From a checkpoint of a small transformer trained on Wikipedia: rotary positions.
Each number is 200 + 30 x the weight over its row's rms, rounded and kept within 0 to 999. Layers, rows and columns count from 0. The size before them is the row's rms in percent of the matrix's.

# layer 3 MLP up, 256x128, rms 0.309, rows 44-62, columns 0-127
092,220,193,225,217,176,139,191,246,188,188,178,211,237,172,175,213,194,146,203,239,220,232,178,165,229,217,249,209,223,232,185,240,211,171,219,239,201,216,124,192,222,213,103,139,155,185,243,151,193,140,256,157,197,214,163,201,178,178,220,214,192,194,196,178,182,174,216,157,191,184,184,179,178,213,189,202,122,215,201,191,203,184,207,200,197,207,209,235,228,161,225,245,173,256,160,209,175,183,176,197,245,222,203,243,157,210,185,217,191,204,153,176,215,188,140,239,210,239,189,178,172,221,199,144,206,210,179,216
096,181,195,234,231,201,209,197,161,248,175,167,227,180,242,211,202,204,178,199,211,232,233,181,209,200,212,232,207,189,224,175,197,237,199,184,162,220,192,187,181,242,251,229,218,205,196,190,236,238,208,228,225,225,163,183,195,264,203,172,148,263,214,224,202,193,178,168,200,169,202,253,130,232,146,226,226,212,170,213,156,164,195,237,241,156,169,194,227,231,193,153,210,240,217,208,202,199,222,199,162,159,177,185,227,281,304,168,190,188,227,209,173,223,183,251,174,192,228,232,162,179,171,190,240,180,199,163,183
107,254,230,245,229,197,200,198,184,162,223,186,197,217,190,224,168,177,207,213,194,203,265,196,227,236,137,206,147,122,202,206,184,235,242,222,155,222,163,212,175,186,188,202,126,228,240,159,203,195,209,193,200,184,193,240,171,250,169,276,192,172,213,238,182,247,250,190,241,203,240,190,215,204,216,196,216,251,194,185,211,192,196,221,165,208,193,193,180,238,215,208,227,226,147,184,233,184,243,187,170,207,204,195,224,194,195,240,214,183,208,183,160,246,156,181,206,226,174,212,182,199,182,169,145,209,284,162,153
108,216,198,190,224,170,208,183,229,227,184,179,197,224,246,212,219,232,186,177,197,192,194,241,202,193,197,194,190,250,227,201,265,219,208,185,214,240,217,189,173,200,195,223,191,175,201,244,195,165,187,251,259,180,161,185,208,170,209,143,162,175,208,201,249,190,257,192,252,186,126,216,192,233,219,167,197,198,250,162,256,190,188,170,191,167,263,200,222,241,183,211,180,226,204,257,237,171,198,240,154,183,195,192,224,209,150,176,190,200,227,173,222,145,211,178,187,164,187,98,163,146,226,184,193,194,206,146,191
101,225,166,195,162,152,199,165,239,238,199,257,141,203,162,167,196,196,181,203,204,180,200,178,243,200,205,154,239,195,281,228,189,198,190,212,220,213,196,196,187,207,231,215,211,203,208,181,195,259,236,158,164,219,249,192,252,198,227,184,199,181,199,192,189,190,199,247,229,201,158,180,222,241,232,220,187,189,153,186,198,176,198,240,246,171,224,185,209,221,229,181,225,185,208,193,190,203,262,177,141,207,218,212,191,265,206,213,193,256,210,176,228,122,196,158,189,184,191,152,141,239,173,223,213,242,128,213,156
099,198,191,182,212,204,184,260,219,239,164,220,185,207,150,199,221,153,180,224,237,218,214,205,255,216,200,221,224,223,211,204,243,231,205,141,226,179,160,238,180,203,191,220,187,181,133,203,157,226,213,185,211,186,208,153,153,170,269,169,206,177,232,238,163,130,220,173,182,150,226,246,209,185,198,216,205,191,233,210,198,144,163,157,180,194,185,201,197,229,227,183,205,162,168,175,186,224,229,177,196,200,169,157,171,183,209,234,189,177,237,174,219,174,225,202,186,209,244,150,185,208,149,209,205,295,173,257,227
102,207,187,210,199,190,185,223,251,156,152,247,232,261,211,242,217,200,216,192,229,228,186,182,203,201,178,177,208,213,213,201,217,164,137,252,151,185,240,202,171,232,196,215,204,182,226,195,193,142,229,208,229,172,149,242,165,240,181,238,213,221,272,200,218,199,205,193,172,191,198,161,216,187,253,232,200,203,165,133,285,243,177,197,187,185,241,225,155,208,203,209,197,221,147,211,156,185,175,210,252,187,236,174,206,215,153,237,196,234,200,232,199,158,213,251,164,172,226,157,208,226,192,169,164,205,225,178,217
104,217,193,236,173,207,207,246,176,189,233,201,232,213,179,213,217,213,241,148,243,183,211,187,223,185,234,194,154,192,225,199,214,178,192,209,156,195,200,178,218,167,182,225,201,171,178,251,142,137,282,165,222,193,223,181,213,151,189,219,185,192,209,237,200,182,179,191,176,165,171,221,241,196,229,223,145,196,201,238,248,157,200,218,179,188,213,183,188,241,108,211,148,214,220,221,210,206,244,285,240,230,235,181,236,215,235,181,238,220,165,199,235,178,200,214,229,218,213,206,225,228,182,231,186,153,224,247,240
107,174,206,242,211,207,163,225,154,197,182,203,175,224,226,207,194,247,206,182,142,189,210,217,188,146,146,184,164,218,209,208,185,205,196,217,211,182,177,215,205,159,133,193,228,169,216,303,214,239,230,197,239,224,194,207,225,181,201,228,159,211,201,219,226,181,193,195,191,187,201,137,149,207,224,143,186,174,188,175,102,198,196,187,184,161,210,230,227,160,235,231,230,180,203,225,190,193,198,166,240,179,204,228,178,283,138,165,216,203,208,188,167,187,175,154,179,228,169,201,194,207,136,198,203,170,190,217,168
111,184,219,242,215,210,214,244,165,213,217,216,215,219,154,227,198,163,250,257,183,186,250,205,183,215,168,155,226,201,209,238,224,142,214,190,204,203,169,237,173,204,256,189,184,233,199,214,235,230,242,265,223,155,235,189,209,226,207,159,204,160,215,209,169,263,253,254,192,167,187,218,170,183,165,171,226,182,153,227,216,223,163,178,214,216,202,146,141,209,204,244,204,196,194,197,215,193,260,232,224,217,226,253,147,233,223,203,194,149,218,194,231,217,253,189,193,180,235,207,198,212,165,203,173,133,207,195,196
092,157,154,220,199,211,272,211,230,151,134,185,183,195,205,214,246,205,199,195,247,169,193,199,193,175,194,241,218,231,191,193,258,198,166,165,230,199,170,169,176,242,170,152,171,167,268,231,195,221,219,205,176,219,216,190,233,205,215,226,215,194,195,233,176,174,166,158,173,240,223,167,223,223,215,175,155,174,195,197,212,222,226,130,236,163,198,191,152,152,186,179,167,193,191,191,200,200,153,206,139,156,196,202,204,203,164,200,144,162,191,229,169,155,220,158,164,214,174,132,192,255,221,198,177,196,221,234,185
106,220,162,180,226,168,157,224,190,132,245,219,213,176,190,236,133,205,245,260,216,231,245,204,210,185,152,192,188,233,224,232,204,190,201,192,182,148,195,224,184,254,191,161,203,250,205,179,199,241,202,174,225,173,197,215,194,217,233,221,224,235,243,151,230,215,200,243,163,194,210,239,195,199,183,190,156,184,165,167,242,195,242,243,181,280,155,189,196,257,178,182,196,203,218,192,202,212,250,229,188,196,171,203,237,191,229,202,193,167,196,188,180,215,170,199,235,247,158,268,195,166,190,260,225,248,213,185,190
107,237,183,218,172,243,204,156,221,224,187,161,173,203,234,158,240,324,173,166,169,200,218,179,209,244,160,182,215,225,221,205,214,219,189,161,245,192,178,221,195,208,155,208,170,200,195,184,169,200,180,181,184,159,215,196,205,227,149,202,172,142,265,211,244,207,190,217,205,203,171,157,192,180,219,211,189,151,192,187,229,164,239,154,212,234,181,193,203,268,193,257,212,246,167,212,247,203,178,225,191,227,176,223,179,241,197,179,190,172,178,222,191,239,180,149,226,178,229,220,217,221,236,214,186,194,135,195,165
096,203,177,231,196,210,219,193,232,162,284,199,183,137,258,181,203,166,241,225,217,216,263,242,161,226,191,167,197,191,193,201,201,212,205,194,219,263,204,235,229,178,200,227,268,161,191,172,261,149,198,203,225,216,183,130,190,210,177,193,214,178,189,245,165,201,223,208,196,227,162,217,274,223,154,217,209,175,180,146,185,207,241,174,186,186,177,172,231,169,185,234,198,167,258,154,184,190,248,177,203,179,170,206,198,206,191,223,236,193,212,185,172,178,186,182,142,236,207,232,207,180,148,209,149,197,199,199,217
098,219,171,183,262,154,263,232,219,211,228,204,216,191,233,203,202,258,187,214,292,155,181,178,221,154,145,192,154,173,181,186,209,236,190,175,219,230,191,230,195,179,217,208,216,176,236,192,174,229,170,212,192,234,248,194,187,211,221,218,186,177,198,139,226,183,190,212,194,200,242,179,144,207,232,207,216,199,225,150,162,216,142,211,216,236,186,182,178,190,131,207,176,229,176,182,157,219,145,175,193,177,171,222,225,191,222,136,196,193,210,240,145,194,214,157,237,248,241,227,164,239,209,241,211,198,195,201,180
077,182,199,187,202,216,226,187,213,261,191,230,192,197,168,228,242,155,216,204,193,231,199,214,216,209,206,203,235,274,164,203,238,187,193,210,213,166,252,143,197,201,159,241,194,204,137,173,257,241,187,198,176,198,182,189,215,211,234,177,174,169,169,217,166,235,177,180,212,265,185,189,240,257,174,264,207,222,166,226,221,190,166,138,236,214,167,194,172,193,221,192,207,251,167,184,159,236,208,171,130,232,165,251,154,183,214,216,256,243,190,197,210,187,207,180,235,184,190,177,208,243,226,196,219,161,232,214,237
099,165,187,215,120,205,231,231,202,210,199,174,207,216,191,231,175,162,246,221,254,208,240,187,203,222,163,210,151,161,193,191,195,213,227,194,185,207,205,247,240,261,167,171,209,249,181,143,226,144,245,162,212,244,221,200,193,185,197,213,191,161,200,221,165,213,181,197,196,187,175,228,201,228,156,229,169,227,154,181,176,218,203,243,176,112,177,165,222,199,213,201,216,166,199,187,243,164,148,229,192,187,229,181,217,183,159,246,229,262,157,208,139,211,236,212,229,176,233,226,181,215,207,209,208,222,221,157,231
090,190,211,190,203,195,162,198,171,250,186,191,212,243,229,154,222,204,304,171,188,231,231,170,178,272,201,185,190,237,224,228,210,156,225,193,204,169,184,180,196,190,175,176,191,228,166,160,133,211,213,195,193,187,199,219,168,172,200,184,225,195,140,195,131,192,201,168,207,144,209,167,199,162,190,177,206,214,211,202,173,179,230,177,180,172,237,192,127,206,185,202,207,216,263,177,187,208,143,175,265,162,198,235,152,179,228,207,196,205,241,180,226,204,170,269,225,160,189,197,239,160,159,193,202,192,210,204,161
101,143,194,208,228,227,205,202,171,224,223,169,181,247,194,200,144,200,168,228,179,201,181,249,249,151,191,216,241,224,216,176,181,231,218,152,215,172,182,165,180,155,172,170,172,202,215,165,242,219,191,161,227,188,230,209,260,210,254,227,130,183,173,213,224,173,205,220,234,206,200,214,151,142,234,152,169,198,235,191,241,201,185,193,207,145,188,225,204,222,134,200,213,164,155,196,216,181,203,191,153,193,165,237,186,140,220,224,165,191,215,182,246,169,271,216,214,200,199,165,194,237,195,183,178,179,165,175,235
# layer 3 MLP down (transposed), 256x128, rms 0.201, rows 44-61, columns 0-127
094,239,223,188,281,159,198,165,219,181,188,186,173,219,222,153,220,186,209,206,224,186,238,214,190,243,198,181,154,193,228,225,224,123,210,219,255,251,194,158,145,250,234,175,147,193,209,222,121,189,197,229,204,213,152,175,174,145,190,185,186,169,161,204,196,189,202,218,221,191,238,188,239,236,191,158,195,183,190,219,188,234,213,219,217,148,158,208,199,163,203,198,211,216,145,178,233,181,226,222,198,206,179,224,184,184,156,201,192,220,241,244,200,150,177,214,232,237,235,149,216,186,218,238,178,227,263,199,218
101,205,202,205,165,167,166,152,189,145,191,196,220,203,160,218,211,161,181,185,273,219,229,131,198,216,205,227,198,254,166,165,178,166,225,231,216,232,212,246,209,178,193,228,235,165,202,92,223,212,208,212,179,176,197,179,223,170,237,194,215,235,195,199,194,190,160,188,216,219,182,192,186,201,156,195,190,224,217,234,207,228,199,200,190,257,194,184,130,214,225,265,177,273,231,201,207,187,215,195,166,238,157,197,224,232,199,230,149,190,200,227,191,154,253,175,174,225,195,221,207,202,161,148,163,207,194,148,195
107,250,196,207,202,231,199,209,229,183,192,211,143,210,217,207,194,234,174,194,156,168,216,215,158,211,200,180,165,163,169,246,220,220,226,171,197,197,254,127,203,212,186,180,230,192,213,156,221,158,146,245,208,165,159,209,154,193,191,231,201,160,188,188,167,204,240,258,240,135,206,178,264,241,269,207,195,156,225,236,215,187,224,201,262,246,234,191,194,202,210,184,187,190,202,224,187,173,234,252,226,185,205,153,184,225,161,266,229,248,204,199,165,208,150,225,196,198,191,184,191,201,171,181,205,168,196,229,160
110,155,234,177,207,224,252,208,154,206,195,194,163,164,237,157,239,210,171,190,220,231,217,250,192,193,185,174,149,185,189,215,204,159,152,250,184,197,219,190,171,180,215,141,168,156,151,224,218,217,280,217,218,235,209,221,225,220,178,147,177,222,195,223,205,209,199,194,149,207,245,297,231,222,171,190,156,181,168,185,234,194,199,252,143,246,160,178,182,158,225,208,198,184,194,195,193,239,189,227,251,225,220,194,172,207,215,219,194,185,149,184,221,191,168,176,215,206,237,233,250,209,202,184,213,239,167,188,209
095,257,177,153,181,160,213,195,278,162,187,210,157,211,181,214,184,276,224,226,215,196,168,196,154,217,195,169,255,192,218,179,258,168,180,140,161,223,197,189,169,210,206,197,203,215,222,164,152,197,246,210,162,165,214,230,158,236,256,186,238,233,231,195,200,185,234,184,198,171,136,208,136,180,231,202,174,194,204,161,153,169,212,191,216,184,187,176,206,213,182,228,225,212,218,226,196,182,202,208,173,213,138,180,238,141,196,167,188,194,165,221,234,205,218,162,215,192,165,230,214,225,136,194,183,176,220,172,230
105,263,199,159,209,200,226,179,239,190,237,231,215,221,246,168,236,182,191,219,194,233,237,156,174,170,215,221,201,218,172,230,220,244,127,184,158,198,206,267,166,240,208,216,243,179,190,184,159,221,216,188,205,222,197,170,217,221,263,150,214,240,234,173,215,188,223,194,213,193,213,223,199,199,254,296,102,220,233,181,183,173,194,187,167,222,208,195,222,217,190,223,187,226,177,208,193,207,150,170,154,204,191,149,209,165,210,253,192,164,203,201,198,191,181,210,176,152,209,184,188,236,185,199,207,144,188,218,227
117,221,177,187,231,188,265,218,215,245,225,229,176,239,208,204,193,157,217,221,264,202,265,194,195,194,202,200,218,222,228,157,248,141,190,148,186,187,221,227,193,209,229,214,199,222,210,190,219,147,169,200,252,206,224,192,174,227,178,250,193,175,209,204,177,212,241,132,175,214,212,211,183,179,196,283,155,199,266,287,196,187,188,146,223,191,198,239,208,205,211,247,219,192,152,207,182,198,209,165,192,182,186,205,170,165,193,221,169,163,172,199,191,240,254,204,188,226,209,159,158,244,237,195,182,209,181,199,244
101,239,156,222,266,195,237,225,188,193,158,167,164,247,192,221,163,250,151,177,213,200,239,208,212,218,200,244,133,217,241,170,167,180,208,211,244,217,193,208,177,221,184,227,182,213,248,223,175,211,173,197,197,241,183,218,151,202,210,199,163,190,157,270,214,226,213,203,193,219,167,211,228,236,169,211,191,159,174,187,258,230,264,223,239,167,190,179,249,242,292,174,217,216,184,215,169,144,171,203,244,201,209,185,219,227,191,230,204,188,227,224,199,240,184,201,243,184,207,142,223,188,182,199,191,195,227,173,191
101,206,182,133,208,203,225,172,237,217,214,223,289,193,210,254,203,203,189,235,211,230,216,211,199,183,184,176,221,225,203,244,234,198,200,232,196,262,179,172,234,228,191,235,177,191,217,230,151,198,162,181,225,221,221,184,213,276,198,217,201,166,260,150,193,230,166,214,190,266,205,245,211,195,240,169,144,184,252,209,249,173,138,182,225,239,170,236,176,242,222,174,222,212,181,224,237,222,179,179,167,199,222,220,217,212,208,194,169,182,193,200,204,241,216,248,166,239,160,224,163,184,241,216,201,246,173,199,216
107,158,214,216,198,194,193,207,234,213,219,179,192,164,224,219,206,188,240,208,216,273,168,249,251,208,161,235,170,139,195,188,207,229,203,184,237,218,212,203,261,209,201,152,207,183,219,222,235,193,206,241,157,185,226,187,238,217,202,184,175,178,197,193,161,194,209,195,259,193,180,228,132,209,241,148,238,198,197,267,178,273,212,201,215,194,224,181,268,264,205,237,166,188,176,189,157,173,201,231,161,229,195,182,188,209,220,174,225,189,210,170,131,182,195,181,239,267,193,206,178,203,210,228,207,174,247,216,239
103,162,187,224,190,190,195,199,236,184,160,201,206,234,140,204,250,212,210,222,210,217,233,176,211,199,194,172,216,199,256,237,212,196,180,213,212,185,174,236,259,244,192,240,170,198,225,209,164,200,238,196,164,187,209,207,208,196,274,202,196,228,268,154,253,221,223,213,237,161,173,217,155,234,251,218,190,150,200,241,164,198,191,152,189,197,210,178,200,250,170,225,177,193,215,165,153,206,187,204,153,165,200,205,179,227,199,203,177,172,235,224,225,268,215,196,139,212,216,137,180,275,206,166,201,177,138,200,200
100,178,200,168,173,202,223,192,152,193,189,230,213,223,198,188,241,167,162,178,159,204,208,211,163,179,164,223,221,98,210,267,196,187,163,177,206,181,214,299,211,212,158,179,193,207,226,235,219,253,214,200,171,247,177,251,221,193,178,167,172,168,174,216,195,231,221,205,189,203,250,221,191,173,169,182,204,179,252,228,201,144,208,242,147,240,285,193,219,211,189,227,192,191,222,172,203,216,183,173,234,154,136,213,203,201,208,218,211,183,215,199,199,165,213,147,202,167,152,215,236,193,216,193,200,164,215,217,214
091,250,214,187,169,224,231,187,253,219,161,181,171,310,257,217,253,261,229,200,240,177,169,185,230,171,158,189,186,182,174,253,267,215,215,205,193,171,172,191,209,181,247,153,200,222,221,221,192,195,206,190,224,200,174,216,215,206,226,233,202,165,198,207,223,187,206,196,153,204,270,189,247,223,150,241,187,204,196,169,227,170,247,183,236,165,182,223,198,242,212,208,232,180,190,162,221,226,222,207,244,251,157,203,233,191,204,184,200,244,171,201,202,216,205,165,224,217,171,177,240,162,233,216,234,230,180,182,184
100,226,223,177,185,213,220,171,183,217,162,235,214,212,179,251,222,185,153,197,151,205,235,157,175,203,195,226,215,214,230,222,219,148,195,196,178,247,203,186,204,231,219,244,219,198,242,209,213,175,177,215,202,282,145,143,184,193,224,166,148,173,150,165,161,227,229,235,184,226,177,185,182,215,196,208,184,222,241,245,185,215,207,215,179,221,255,204,201,197,234,134,240,218,214,229,160,188,238,161,227,179,222,228,261,211,162,193,177,161,185,182,241,189,171,193,215,214,199,175,276,178,275,191,177,161,186,176,221
088,172,165,207,199,195,230,168,204,198,192,206,217,205,217,194,164,206,195,176,167,175,195,118,157,177,190,260,145,224,240,235,251,207,208,193,188,232,238,244,256,156,216,254,251,171,209,200,210,217,170,196,203,161,176,175,189,181,230,234,180,191,211,216,194,256,200,167,207,178,203,200,186,167,220,251,224,194,221,190,115,203,204,204,212,211,143,229,180,195,193,267,181,204,183,201,182,240,236,212,201,233,250,257,198,195,261,197,205,207,182,262,198,229,211,207,225,134,221,220,166,230,225,218,167,229,145,187,185
096,198,198,115,208,284,209,179,159,219,207,227,177,173,206,194,167,231,207,194,228,181,152,163,205,202,167,142,183,245,192,226,215,179,166,200,202,164,274,188,148,197,197,178,161,232,167,212,211,190,205,186,201,179,158,223,256,244,207,207,189,205,170,176,212,213,210,229,173,190,173,174,201,242,154,282,198,217,196,191,230,197,215,190,189,233,169,220,230,216,194,203,204,172,189,171,166,265,187,229,174,186,243,169,216,175,236,214,195,220,188,171,196,192,253,213,187,161,179,251,208,164,199,188,132,279,197,216,180
108,251,200,210,167,193,197,220,244,198,183,183,203,218,187,209,176,222,170,219,214,224,263,204,236,209,185,213,189,220,233,154,257,204,161,238,213,217,153,226,191,217,181,210,147,199,225,190,210,231,171,220,174,229,147,194,198,172,202,248,230,207,188,180,142,171,210,212,186,216,174,153,181,212,264,167,180,185,165,234,124,211,172,231,178,256,222,194,266,185,166,199,136,171,196,178,167,195,188,122,152,237,209,166,226,161,169,167,217,236,185,137,188,169,218,225,222,198,225,216,150,170,176,201,200,198,189,190,229
097,176,198,190,197,179,243,152,224,216,179,183,190,218,182,192,176,184,240,248,235,171,160,220,173,171,188,161,195,204,160,200,202,182,184,184,199,186,170,206,174,162,186,205,240,186,176,256,222,223,231,215,309,192,182,195,199,238,243,221,152,158,243,190,237,213,239,222,181,227,226,172,169,170,181,163,187,175,234,183,225,137,208,200,204,143,215,205,147,200,147,195,234,142,211,207,171,256,206,243,203,150,178,193,157,221,228,180,190,267,163,243,148,212,201,243,191,190,232,187,211,215,195,213,171,183,191,179,171
# layer 3 MLP gate, 256x128, rms 0.295, rows 45-62, columns 0-127
103,192,154,155,135,200,194,239,166,216,252,201,180,146,206,201,240,254,282,182,174,221,229,187,210,208,170,222,203,174,169,203,233,183,198,152,191,198,221,159,207,191,210,210,206,167,175,254,152,223,169,190,163,177,246,192,202,195,183,138,150,163,249,217,205,211,187,245,168,191,227,205,207,241,196,181,188,198,179,222,211,192,179,167,205,219,181,183,180,217,230,196,206,179,193,197,201,195,214,223,246,175,136,207,146,229,142,162,209,230,197,177,113,195,162,234,212,215,212,167,203,251,195,184,255,230,182,167,236
103,210,194,187,201,190,233,181,212,255,227,124,167,178,179,216,235,209,166,141,215,170,212,237,161,150,206,287,180,206,188,232,159,155,210,206,217,165,215,184,256,198,281,269,195,258,185,242,158,189,204,211,232,197,259,177,211,163,219,199,224,196,143,173,199,179,181,201,224,200,181,186,234,188,225,180,156,249,168,214,185,172,189,192,261,176,218,204,215,188,182,208,181,169,247,210,218,233,228,250,247,194,207,210,210,172,172,196,179,202,215,162,223,190,203,201,151,161,189,172,193,213,202,180,227,228,184,246,209
106,201,201,209,228,229,207,209,190,212,197,199,194,192,219,160,237,216,180,244,133,171,270,192,210,229,187,206,148,213,202,188,182,161,213,228,178,192,215,180,134,230,182,124,203,178,153,228,190,162,285,235,258,174,211,223,237,212,200,167,185,187,198,202,210,219,250,182,215,155,200,218,183,155,180,166,149,173,169,231,253,208,218,224,142,199,240,195,164,208,206,209,223,262,210,176,162,216,202,241,192,197,208,203,239,223,141,174,157,187,175,239,213,227,180,150,200,180,221,199,192,203,196,221,206,159,256,160,179
104,165,250,214,211,189,150,196,203,181,153,163,225,203,190,178,234,161,267,209,240,171,199,114,176,184,225,170,184,222,228,229,166,216,180,122,202,204,190,193,200,207,201,195,195,150,220,223,206,232,231,190,195,171,169,214,221,201,179,165,176,182,153,243,237,189,187,234,210,260,195,218,138,190,255,144,163,193,170,204,195,184,162,220,183,215,246,197,138,179,146,212,191,194,240,195,198,185,204,233,221,198,186,211,217,195,130,235,182,249,202,204,192,210,224,185,154,206,168,180,243,231,189,138,194,151,200,201,198
100,183,184,215,211,185,174,188,214,119,197,163,177,184,217,241,182,192,257,194,165,207,234,199,180,154,234,183,186,140,195,235,175,177,190,222,206,160,164,129,219,199,206,213,167,194,180,229,255,220,218,185,204,196,260,236,152,171,179,209,150,214,160,172,186,209,186,186,236,234,197,186,211,233,185,136,251,196,193,188,214,259,171,256,165,221,246,172,190,170,162,202,198,176,267,218,200,169,205,168,252,184,257,246,208,187,173,224,222,210,215,189,255,230,242,252,192,195,171,208,175,202,163,219,203,191,220,183,190
107,246,187,181,203,201,202,165,236,159,209,180,217,158,231,193,216,204,230,233,253,134,211,178,130,194,167,209,218,233,219,202,183,264,222,182,211,141,208,248,207,197,189,205,137,194,152,224,211,223,250,150,205,221,206,199,164,248,191,158,185,249,220,216,221,183,215,216,115,186,204,247,224,190,205,201,212,181,210,186,211,214,203,178,242,186,225,146,213,161,168,214,210,201,193,253,198,215,197,212,129,159,209,207,200,206,242,153,168,175,172,183,226,184,176,176,160,198,168,196,266,259,231,184,213,214,191,227,202
103,211,200,210,158,175,211,209,171,278,192,230,188,164,199,230,217,208,218,191,183,182,155,192,200,211,205,202,145,174,179,175,230,189,226,269,232,183,191,216,189,222,169,206,190,181,226,174,195,214,183,184,153,193,148,215,183,218,193,225,203,204,184,190,197,189,212,146,225,185,220,180,245,164,204,227,185,228,207,173,217,134,258,168,190,164,246,208,234,187,164,135,221,199,209,281,153,212,226,212,143,174,140,217,210,184,182,204,191,270,223,163,188,287,221,189,178,156,188,146,233,204,151,230,211,213,211,216,192
095,204,177,217,219,224,218,204,196,198,186,241,194,255,236,149,137,216,198,244,192,156,208,230,170,171,202,207,213,201,184,186,178,231,205,222,212,196,203,238,204,234,182,218,207,183,217,168,175,216,131,188,146,207,262,216,261,184,185,234,142,201,133,235,246,194,188,155,233,191,207,228,169,192,165,226,216,144,195,208,187,228,247,253,157,198,155,137,213,201,173,151,140,160,211,162,176,210,210,217,175,177,185,164,214,176,179,209,162,183,162,219,252,225,264,182,196,188,198,216,216,197,195,227,198,188,259,209,206
110,142,205,216,203,208,262,213,189,201,175,222,208,177,239,211,205,213,167,197,184,243,213,212,193,247,188,232,190,239,178,196,171,180,248,218,196,190,184,190,184,200,277,212,202,209,183,263,249,186,210,186,175,184,193,170,201,156,216,195,186,101,203,206,176,197,272,243,194,185,156,202,168,170,210,200,254,216,180,245,237,175,171,178,205,217,235,170,222,136,220,218,184,187,225,235,156,171,238,146,215,200,170,264,185,200,159,224,190,230,164,195,227,171,161,189,233,187,207,149,259,228,209,221,226,159,188,194,222
098,191,164,206,203,235,208,184,206,152,181,200,193,195,141,212,228,238,227,232,216,188,196,162,190,189,201,246,165,199,237,213,242,171,189,216,248,174,187,216,203,209,178,189,198,187,173,243,228,196,258,166,161,197,237,159,162,248,207,229,229,240,155,189,161,219,202,189,235,228,227,235,184,232,210,209,111,141,215,191,235,191,173,185,184,154,256,202,201,153,199,175,210,199,254,178,173,234,191,207,177,179,213,241,143,250,207,151,138,181,199,237,176,204,242,186,153,210,209,196,192,218,251,178,158,199,165,233,160
107,201,210,198,244,221,230,152,205,213,197,205,161,149,186,182,206,210,178,193,240,241,206,144,171,247,217,233,161,150,182,167,175,204,231,172,242,264,188,232,175,239,203,159,241,201,164,189,186,197,204,187,186,168,189,189,166,225,182,232,189,185,209,254,190,171,203,146,213,204,204,201,229,216,186,225,184,289,209,231,211,218,153,117,258,159,193,168,170,204,212,216,167,170,205,169,236,218,201,186,242,230,178,233,174,218,234,150,187,224,217,178,199,215,237,183,205,179,173,181,210,216,205,176,133,216,244,161,256
105,229,172,183,193,274,157,235,250,216,180,190,195,225,211,238,257,281,197,156,147,230,191,165,218,211,176,227,162,239,258,225,206,240,171,172,259,203,191,235,157,202,239,206,220,184,168,203,182,179,276,136,168,193,186,215,205,209,243,183,220,187,220,245,209,177,228,181,188,170,166,168,185,222,174,211,237,177,214,161,270,198,215,207,201,212,170,221,227,194,202,222,191,227,149,214,196,214,179,203,184,215,230,231,180,236,179,193,177,223,167,193,213,202,178,142,220,193,230,175,196,199,172,164,202,161,141,166,202
100,179,137,248,184,140,189,182,164,209,120,206,210,140,241,214,231,208,165,247,230,122,191,202,203,216,184,212,186,186,217,178,180,188,200,258,179,205,234,214,194,222,209,160,173,201,220,207,201,226,197,186,192,175,220,195,201,218,237,183,163,193,209,167,165,184,194,205,193,154,180,192,221,130,167,241,200,156,198,193,231,207,282,186,189,261,182,204,220,234,207,220,164,253,215,188,251,250,235,203,156,216,196,210,220,201,164,162,176,147,200,199,197,199,218,223,166,160,203,177,184,170,152,177,158,204,174,258,194
094,227,160,204,206,195,153,200,178,230,224,261,192,139,164,254,213,196,239,202,202,191,190,216,185,231,208,213,183,207,247,216,220,146,250,239,154,228,151,173,198,207,174,211,189,159,174,197,208,201,197,185,186,178,192,200,218,246,133,159,204,228,221,233,215,196,205,168,177,217,201,237,213,155,205,201,205,162,168,237,196,184,179,193,182,192,247,221,208,243,182,244,177,136,245,180,194,220,328,231,213,221,226,186,166,194,187,212,240,245,208,168,202,210,184,237,190,222,241,172,215,230,190,170,169,218,208,158,163
086,219,179,202,197,206,259,156,150,204,192,182,165,166,180,224,195,206,209,208,197,250,217,192,239,183,183,232,185,208,149,197,221,158,175,171,233,203,272,185,171,167,213,207,174,227,210,181,189,206,236,247,181,211,228,185,263,219,185,205,154,167,223,201,176,212,213,170,228,204,215,174,214,240,197,198,181,215,166,177,245,161,152,170,202,224,112,201,164,170,246,158,176,208,188,121,243,237,226,175,254,200,126,239,187,217,218,161,241,175,227,202,224,170,164,188,200,189,170,241,184,186,233,237,200,192,216,192,161
106,217,172,197,160,168,232,157,210,202,178,262,167,190,231,160,221,251,192,194,166,200,160,194,180,178,244,167,226,159,250,200,229,230,172,180,208,231,161,191,165,218,212,225,221,195,218,202,233,223,164,202,213,166,182,187,175,212,214,157,143,174,182,238,192,219,194,174,207,265,183,163,229,236,216,184,199,170,237,207,243,184,177,166,222,197,187,154,156,211,133,180,212,162,213,236,241,170,235,189,209,203,195,193,254,185,156,198,173,176,202,178,286,191,167,189,213,164,228,210,236,173,164,239,198,136,217,210,264
088,208,228,181,127,189,190,185,205,186,229,242,216,152,201,182,124,187,222,199,186,208,199,191,134,204,264,160,230,223,190,198,226,223,166,234,210,165,173,233,174,219,226,234,244,269,200,201,247,186,192,183,134,172,180,191,249,231,228,177,179,168,179,174,244,169,202,192,188,204,205,189,273,206,232,175,181,184,145,184,140,187,232,206,193,212,193,215,196,225,208,176,221,155,237,224,210,287,208,184,203,208,173,195,213,190,211,183,245,244,250,189,180,211,210,184,217,220,195,209,146,229,208,207,258,179,212,205,158
106,131,215,197,185,254,194,202,160,145,197,228,180,189,184,242,190,211,215,204,206,199,228,197,201,234,192,268,126,145,201,208,173,162,214,148,225,139,204,219,168,239,173,256,173,248,219,254,191,218,167,239,184,181,171,195,178,230,183,172,218,228,200,210,184,200,216,169,222,167,145,170,170,161,194,142,230,210,114,187,195,221,184,246,193,180,226,208,237,169,196,201,217,204,214,190,232,208,200,206,206,210,146,196,205,215,151,168,189,166,139,184,165,160,178,201,196,212,209,198,216,180,228,218,222,162,155,169,167